config = dict(
    n_head=4,
    vocab_size=8192,
    qk_norm=False,
    parallel_block=False,
    init_std_down=0.00458,
    optimizer='adamw',
    lr=0.00114,
    decay_shape='linear',
)
Each number is 500 + 40 x the weight over its row's rms, rounded and kept within 0 to 999. Layers, rows and columns count from 0. Numbers have three digits each. The size before them is the row's rms in percent of the matrix's.

# layer 5 MLP down, 224x896, rms 0.0733, rows 109-208, columns 832-895
103:533504502514528514463537414448546527456488552495503452491543502434552516485503468533461516536503495457487518526471508540402506439493482493498499521538513570509489400611465583499543496522585533
085:514564403490451468470566479449584535498543411508479556490501469481503507520520453480418495534545559489477464519600417469609545466521560472542500559501472521455508557471471427349532553479505505
144:464470516473535565445525499427453495487523401495543523514433457517558494552494446395437509479509425539539423459522547583536535430525537487518484554511536442483506452508540458489498414512556555
095:472486483499499466550502484516513455544549418504417472515444414489559513571480488500507455551522506512542509545440483556596490492491512486465507482386505501548495522554473425455566554541503486
105:531430508504520480476503611469438538501546525506499436522503556527609495613522462529448485603397426521472421458502549469446503505523503488476497485517505438524490420556415485546503585473528468
101:513514540490452491530535475482518468467518489500474507422544495446540511551482457482500506479496554465492492516533459541482588478442469506551485491456507451574507536509467445505480433521506511
100:525459423491453528530461587512517555562511533501435454461574574459458510451559473482503469498506552481521529427548458516540573519516506492488499456522481567534506474588520444514500529536529459
098:463485507502517475491441441487467569527535529503459641563469452478434486515489579499494432530441457498530488486509506429490467403503530504504515466476477495526526511492474501507552513549524486
092:506409478486500476548532553545463575497493464508532446485471489507464495501525490526499450507503479509524469537452447587544480554582442497458504447428487517532497458455524524528515543506488527
104:446512488513615530548479534504502498434527501494531482511517469493517509571471529517489473458517551487473548541443448516540366507470505474532518540576512468554521494520506552536512548493503524
102:547524483479516523546485489560640500539508424497499535483485532503431500450503560451477528470593475431477435447546520581523467539518593487499502461501551514513498517504510522544471396519509528
101:583521428512524483490427477536597467485465454494641571504432507512540512541516553503489471490531549516463522426459556552512522530480535503577491535530523511523496485478508467514485506507468536
103:508574499496488466514528508505442485604518507488572476501462496553461489605510455474464479464540509568489556503517496371503460499527496496484502503475455522469500503488444488566519489480496440
135:457525513456508563491455432551487484519484503495515454585548431509548500347556539410495481478451464490448486521445558520500550494511499488539493481456634542475509518496503539463480429480474544
099:490557533483494523530547394467529550475514522494543547506516529555484482519483485475563496519507532531512513530538542479559403549461546498553519472540502520449472583512554521500481443464418520
095:535569520494497477499490627481539490522471421500495514487514487564470505496440485472475547509527587549532453485511478540492391498481508502501499490514483541517495530452520470513440508484484438
094:414479399496418518464517468502459576449500516499501452443537497487414510488429503459532498518471506553464524533459563550515421440564532478479520571489483417471481519527476545478491502482459509
099:497555529502445509538552519484578483536503455499493493538492509484492502524527538429528505535519505501513467492464494499534482516527510507496498566444564573541505583503496486503521509471507497
100:487414477532444475505530475497507533537523593506525486514549518437477510504482490556538494536465515544477479468468575566557504535472488515482501504500424563577476370509462462466491483458513420
101:478452511481492542496423511500483490497464541499510462504527492504434489507536503445536469557548494507503422439432517532544582438504497480562503573463508541473495517553511516508473525485477526
097:485525608492461491503509441515547507571469489514478533460465540517560503577516478472458589444450581574538545436521546479492494432487399512465500496549531516463514373490447546558464544525544497
093:427495437484490463444488483475423524477460527495490425502460578427555504462472520499506501533518518433470492520503468426444485525515545497570500438471423517598465461541484450508585497474508500
090:487473487521553445504515519510527530439484492500423433498522446455539491439544519504499478515512507443486475503504493532504453545586496520502499436467531518579518439560507548527476547470413545
178:550532484520476482542529483493545525499495579503477516440558520511472505539475478648540513544497553501522574531543605480478486545505449516485500493505488545537499542558571535546480562529489461
095:519513515502492441526553593498501505518496541506600471534597546480538509522534485486461549460598468540506557486435481443449553525451462503507502542481521528448509556475465506455502614529566530
101:485525473492526428469502574483541401478455448505532538491473568535585506498481493516454490479500504478519454464403471443455440462510431499501500476513414438528495545544500515510472497529498503
113:487450498517532515494457475578450506420545495493466538551446535469477508448496556541521568553498535567495465510430479519443560500553487509441488458496494539595522508532449500596503490507543472
104:553462512519487545510476521433558471532536550496438539440502526487498502556517516510487503511536582505478543467496457464456540489425545517472511538503499483614501426452561512422554531594543436
101:411434566511528560489455553551579511509509509504527466495482505496474512424454446465519589498507500515466462513581509512529628525557544523540503523419537522526523514507516587470567495577452545
095:483506509503544484497489499544494417490477445506432571519480484443480505456515535503528531483497574421515502467543470576515597551455531508566516535525418457522501559561506433597508525554482530
082:476471526501571445483500549554547493493477525518603427446526476471546497495544528467546515558496520452445432545400495414455499498489474491495506539491510488486493461534506526452548497497455506
095:518475559509498535473571589568488516496551488498576536545496550462592481472492481547512502558485537514546461517480497503459561510564509501461507516437497551499509359520472447487557502521462506
098:476488515527488560443536506519442535523483532505481478511492543529544495542553573519525532462477539581525560519458504554529479425507483489486496525504530565485516568429497423562468469488493594
098:440511542512524527490490534496468490427547514489486433550526454541596485468452500495516502561454548486524513589458502507424597430515458497527506496507529517471516415495540613583487531556599552
095:477525496517474496486484521427479430528441567504565510553495524492523490583475467539509554530517411507524546537457595427465509503532476502529495546433470525445508510552384478493432445475499445
104:390579507491509530542521483509502514449509452508525510480485482528403495448505458525540454458479458456512516501509460523522451464427508445530514476524492413532488526411523469495531491501509525
099:513535476476464543516472559449507546472469493493542494507512421520496493513427486526506460517514502435476462487528476473509453526452463510451506468458475513454488505496522497489493431440441498
096:415523520505524451494549478547417415547499490499535514590459490486421503530548464510470545599548430517466546449482497454436545492545523488490499518420426419516472523493452507434564474504536476
096:519486552504465504494475462432528466506552535496469485457517522474470511512530495537524480507440542510498502496466500511501481433543455511453509549524452485372487486452499552448470496448507521
095:507516454508532543533455478502432523426515489493506522475496489533571514480508442462564508444476470503498546511511493496407507582544502514519507616454447582468497511480482474515568449507494547
102:492521500485472526561554484525478508493511510492484501476534499479462499557471470519548562530482533501515516456526472562540532551513500481526505551528482446579508468429501470446516501513522491
101:542461518540545548526472541523552557482468453492472525507444591471544508451518459470518488461503513499492513446463503578490562519513544494528495479513558479452529441621587549498546539439499496
099:515460526524536494542558478515572546507499577504512520530536478537493516491546474513519530556415446583552557473508468560417515520472493465545511445529454533525507488500397501482494509487530481
093:512482432500490516530478503457436482526493448499495479527496514525509510467529519494446463442508463542525519569562586484536468472495516489521494396443469560424498580560614525596484469495434537
096:503492496483565494504500530538594529541470478512524470501457459499521500477463459489566525560503505415510483536473452448466493525476524478532502504519513400442496469491480488469554529497535550
097:510404530491531564493493522498471480522488482498459493480524456556510518506530462503544515519458481503470524475527485497506460498458587528510496563571535495505508571469514541516512564530546492
097:490470523518521466458440601535489496462423458517479554508445497497542499473492520541529501439426456482565590496559439467495534431529472499496479492508544481532506449501503563470464607473506565
104:549539494478482458488485560449614511475559496503552506492443490465571504538444493503490592423447524496504460551496560503506367530516517484436501440472581445504494517445413493433531478514514583
095:543493600509505538441389501464472492523479525504416440569510509507414494410512531528515507481491462513501518483521507499511467516479497487569505460501498524504516512432621505536497536450546500
096:515517470496510565458473477542451480580482485487507490470521475488535515446493530504532468577452533438511473514496537494531489572478509484501512506459540582503509530520490538516515526512484532
097:515507458490471521516459399521466452501557493484416462564421466511535492435460503506507441457575543507534501447474437570507438523482433508459508481555513463527499534503531570486566463445479465
096:456555542513479570547480499489428580518452506498487437472518541483516507570542527492512481510493503482491534471535506492437497413509469485531493397535550484467507470457498539504492516462549507
100:444586449514523482496518428490518499488457471501550485498493517529517507432462489492491452422557553503523527542581547536542397578505450514508497431463475474447500509454535488466481476524513488
103:490542453499487485505490456490507546455460527494556473459514565531497489491484466510505468485515497454491519453409452500543455539467493518507502484480487512497471535540572513477528526480550486
097:532571454493410459496537474422468504495455435500551523498486504479542493559497509484527485484550469521498503530577510421477502566489429495495505445395515463489517513516489452492462479487458552
088:498458479498497515483496446437635502486438510498437496413520523535446502539477445487477471501500488573587481440504462565492516523483411517526492489505429503461492491448562564493507541489465431
099:499482592497516486510482517535487374384478383497467500480479496470504501497459473490479475471537495476494503460577421439473490457443472510540514551483444483494486457519458487459495560570531463
091:481570461513482445546459509442455523562469450506581475538536572552490495448528538549507426396433544457536484481482493425521452571478479504494507485445515569524512504514554466508524509483546521
098:558482470509423478449527455446428520458487488497459498575538498463470493504529493597535407488498456461509480499535490470488455497468471492523503529525462571512505540485535480520526559464485474
096:531448492529494480497552524483584468497481509493495494493512515464510499561453542582505557515503476477434515505508594419455500491531497501442501613515401558527504556475501511527512538513442517
098:461502423494452466499461558505432569576475447499526522535529520480435497574395474517463501490429511479540370525508503518489430571526517491480506494443454613529501397538490467479465446481449512
097:431495504489525539541480486509544496496444518500615526525569447573535519462501506463513463575484500545469472459527427567504417580501478511555502380477488502574496435467458454473558477537559474
098:519485587531495521526483474453473411415494558500451447501505531507430496548493449521477505457450515480541565476505537529468527497414484513523508487508491543532515457467499480566449524468553499
098:516515521502443529508511520448567528535610498502453496433522510479511499557557452538476516500460485581528510546421509460456571459545480527502501461492592532590500515473535554552600562603447483
097:502502508510469492521491433516544458470480559508483472526515425431460501471500542458572512412474524516451580404410512564513537486475475506489514492473537513613501542470506481484461483583533488
100:439564516497519515490454590491563453452456464498486471479438527470498488512527513523522478417526500469478477496475541524432526487515500502537482433448538440511493497454464465459464501465463524
102:511515567488474441528503472504545486581505510501460494454475516515492499506436459440486492475483455494523503504480536519571561575473497515532503543561504555444513528521498526430427463519491482
098:498521593511473536535480475597420453433477464501427478468439477503513486461459468496515533572487463498509521531511522566468498458448466501499487391503469500498494517491485417507441495503559477
106:492564538477534527460454469534517491520507494498545438525468469498483498527549505435474451443442517462499487491440483564526529494505541505500479536409536472340501570556545454422447468482504502
103:437522357498460524525530434463366542453488500501447568457539498444425487536500516542532520538525479593581444590614499504517430512520524500526511540523480535448499497479462582460530556474528520
100:472540414522479473527509557475489444545382510495582500501544486511561496500496537490515467490533519589469505531560478454517501515543400512500497422549540487465507487443544552458452496527483489
097:487564527493482582515440512535520533469492582498547532445433474514511498455559585486460523496492515520512467496564509513496530516527524494464509542468552578465508353431475428454454441487553511
106:439547541499471466503473510571441457437453452505538487438484426500487508451424497469513479427496437451534485476465505458438536527522444488445508500475501354461480599434581484563506495489519481
099:517533561473525559466486405499567533480454517502520520471510529484496504526557485480491472491521491460537510415404437579473551488466562456543508568468546466489474574516501521459515471413490523
103:494442523493462516508472502539583496482436526497406506478562450509536505482469464476564467521543483521480559495531493493468539379510475507538505571576540578491494477569495431540509521486586479
099:502440431523484514574522409506522472496506517498443543491561454498446516474522501451515499553455497569505468431467558492487458425524514505496499465562471564500519478445496461533470520539438505
098:484584484495485455535468427541461448514456514508536564486551521543486505603582412490490458467486519482481537502497540498487459506463487498509507559493464490453482561472577523460479538480473448
100:493452508490524523459461546463494528475498453509593517428490507505527507498493510491565546503497551466474513518558453452514431507431516492537493379512471367558488534460533392491555509494458470
103:477470429517470479493483429436444430547484524496484505538548478489451504579468521483436449446533458485527502470536514505478493558517496495514511528483452487474506474392506484525486531441580571
104:430521494512482493482438513497540456463513500498490447492478472510534504481535436483500508446534425460447569550524512486547525515463504500438501521544444519431496589533484526466473494507510569
093:544480489484473516439523481508484572531414566500471455489453481506385500436455578490512406534488518530494474479516491478490547468521565527411492613500504525473503428494429540484494471466576477
098:518422466493492476436487481460493580533522502492440540476456490510557497480468552537520490446469472441435441463498472492497444425514585509437506504553441400516496381499429449522469516511509491
100:480450468484535518494472541476474496399548499506397540529547509542439492513504507477539492574501563553503481445535497523399567495486456522520511562526468433579515510519446531477600521519457500
102:471451496506558450440568528565398464454473514502466481484470441517531496513494526478505484553521428461511514566472416471518487515511447504513498516538498597456494539485490536502566482447472498
105:558472459500498463504513501486536484572479528499598437533542593501478488503489507494431545520477522526487487578506540468525413542505486497483497514410535556495506553524597502558492518531534487
095:522525514486470494485507597498488456543461484492415411540531512505549497523526496476552512615494500519495516520545480448457498536442494500519484522486448392457502511506554521508515490416476455
105:484541436492460484470495510543534621544515375493551528511438560498550494480431523518465521458428582479523477479537546474435494545615515462450507524431437557444496408428474488446563486546572465
103:483567516487464467522487586525582496516502457512547527460491498513490494454491520494467457529523548491508482499500454498542542519461530471503486464476444475515507440500584446486407446544503530
097:494552496484486495509456581521522452489522421499487479485485502477520504550543459454498404636541472553612463534485462670547537443529550520553492494489473465521499562505449482420514515483451514
111:516497539518574518452436504567502494494524504497506505553496492524503492451498541513502510535558558465543458519471574430419497545552544482495503344485514513576512458505508460474535505527507481
100:487474552502459463504513467403539475462435503499520525532454516520462486528543530536507533498484517585562512485561487350482457516511526497504492463515502533485509472458572455433493472522488547
103:554471492481475536465477491481495422498512537491509484588498527448447502534552542530506492472516494452516464505516526421499413498463433518488515465543432445472495471543492531536497530493458461
098:491491498514455367469533510540537444474583559493496396532500559498537485534498417540495505558555565474481589584488461493486435499427434502533502495503485447449483512454445485548526481470441497
099:593485511480547503494529473569504563479465453505491534451503530495494502449517525486510481480501525532421458532516463634508553528490548500402492550547502546531501534504455431530569503468510502
100:537511524520441486537495465480482442500525477506461499505421440538441524477530529490409508471557485515510483499515563491616501487476443511480492480474506500517518552521499481550574571464486532
095:519513467506499500535555489515525414493543456497544478493539466482468501519391605445487519503461513522493477461537469536503415560482493505566500501496505503478504544481521585452522472561579494
101:477432563498468468466537528460489490536524470499579523456478461500466505531419477517522517543552459539450480405499411561469459533474477477515489495579410493498503446494425449427522482508563504
101:431524537497515515492555462460560480451543512498496525556482464590488494526483438488513548420520536517496582572477499445529556514448447482519493601483527478472508563466589558545538474510493517
093:568504493506541525485512555478479469508467462496544568541471523595477486531511488482549494472444535504532457478475447509501507443533512502556488548524474465519511500458539555499507499480548506
103:468450493504464539528474521436501422520529504493456500484552475475512491523530476517530555504505500420422466507537521523481551538527464501539494492506468503520489504492468498480440469484473512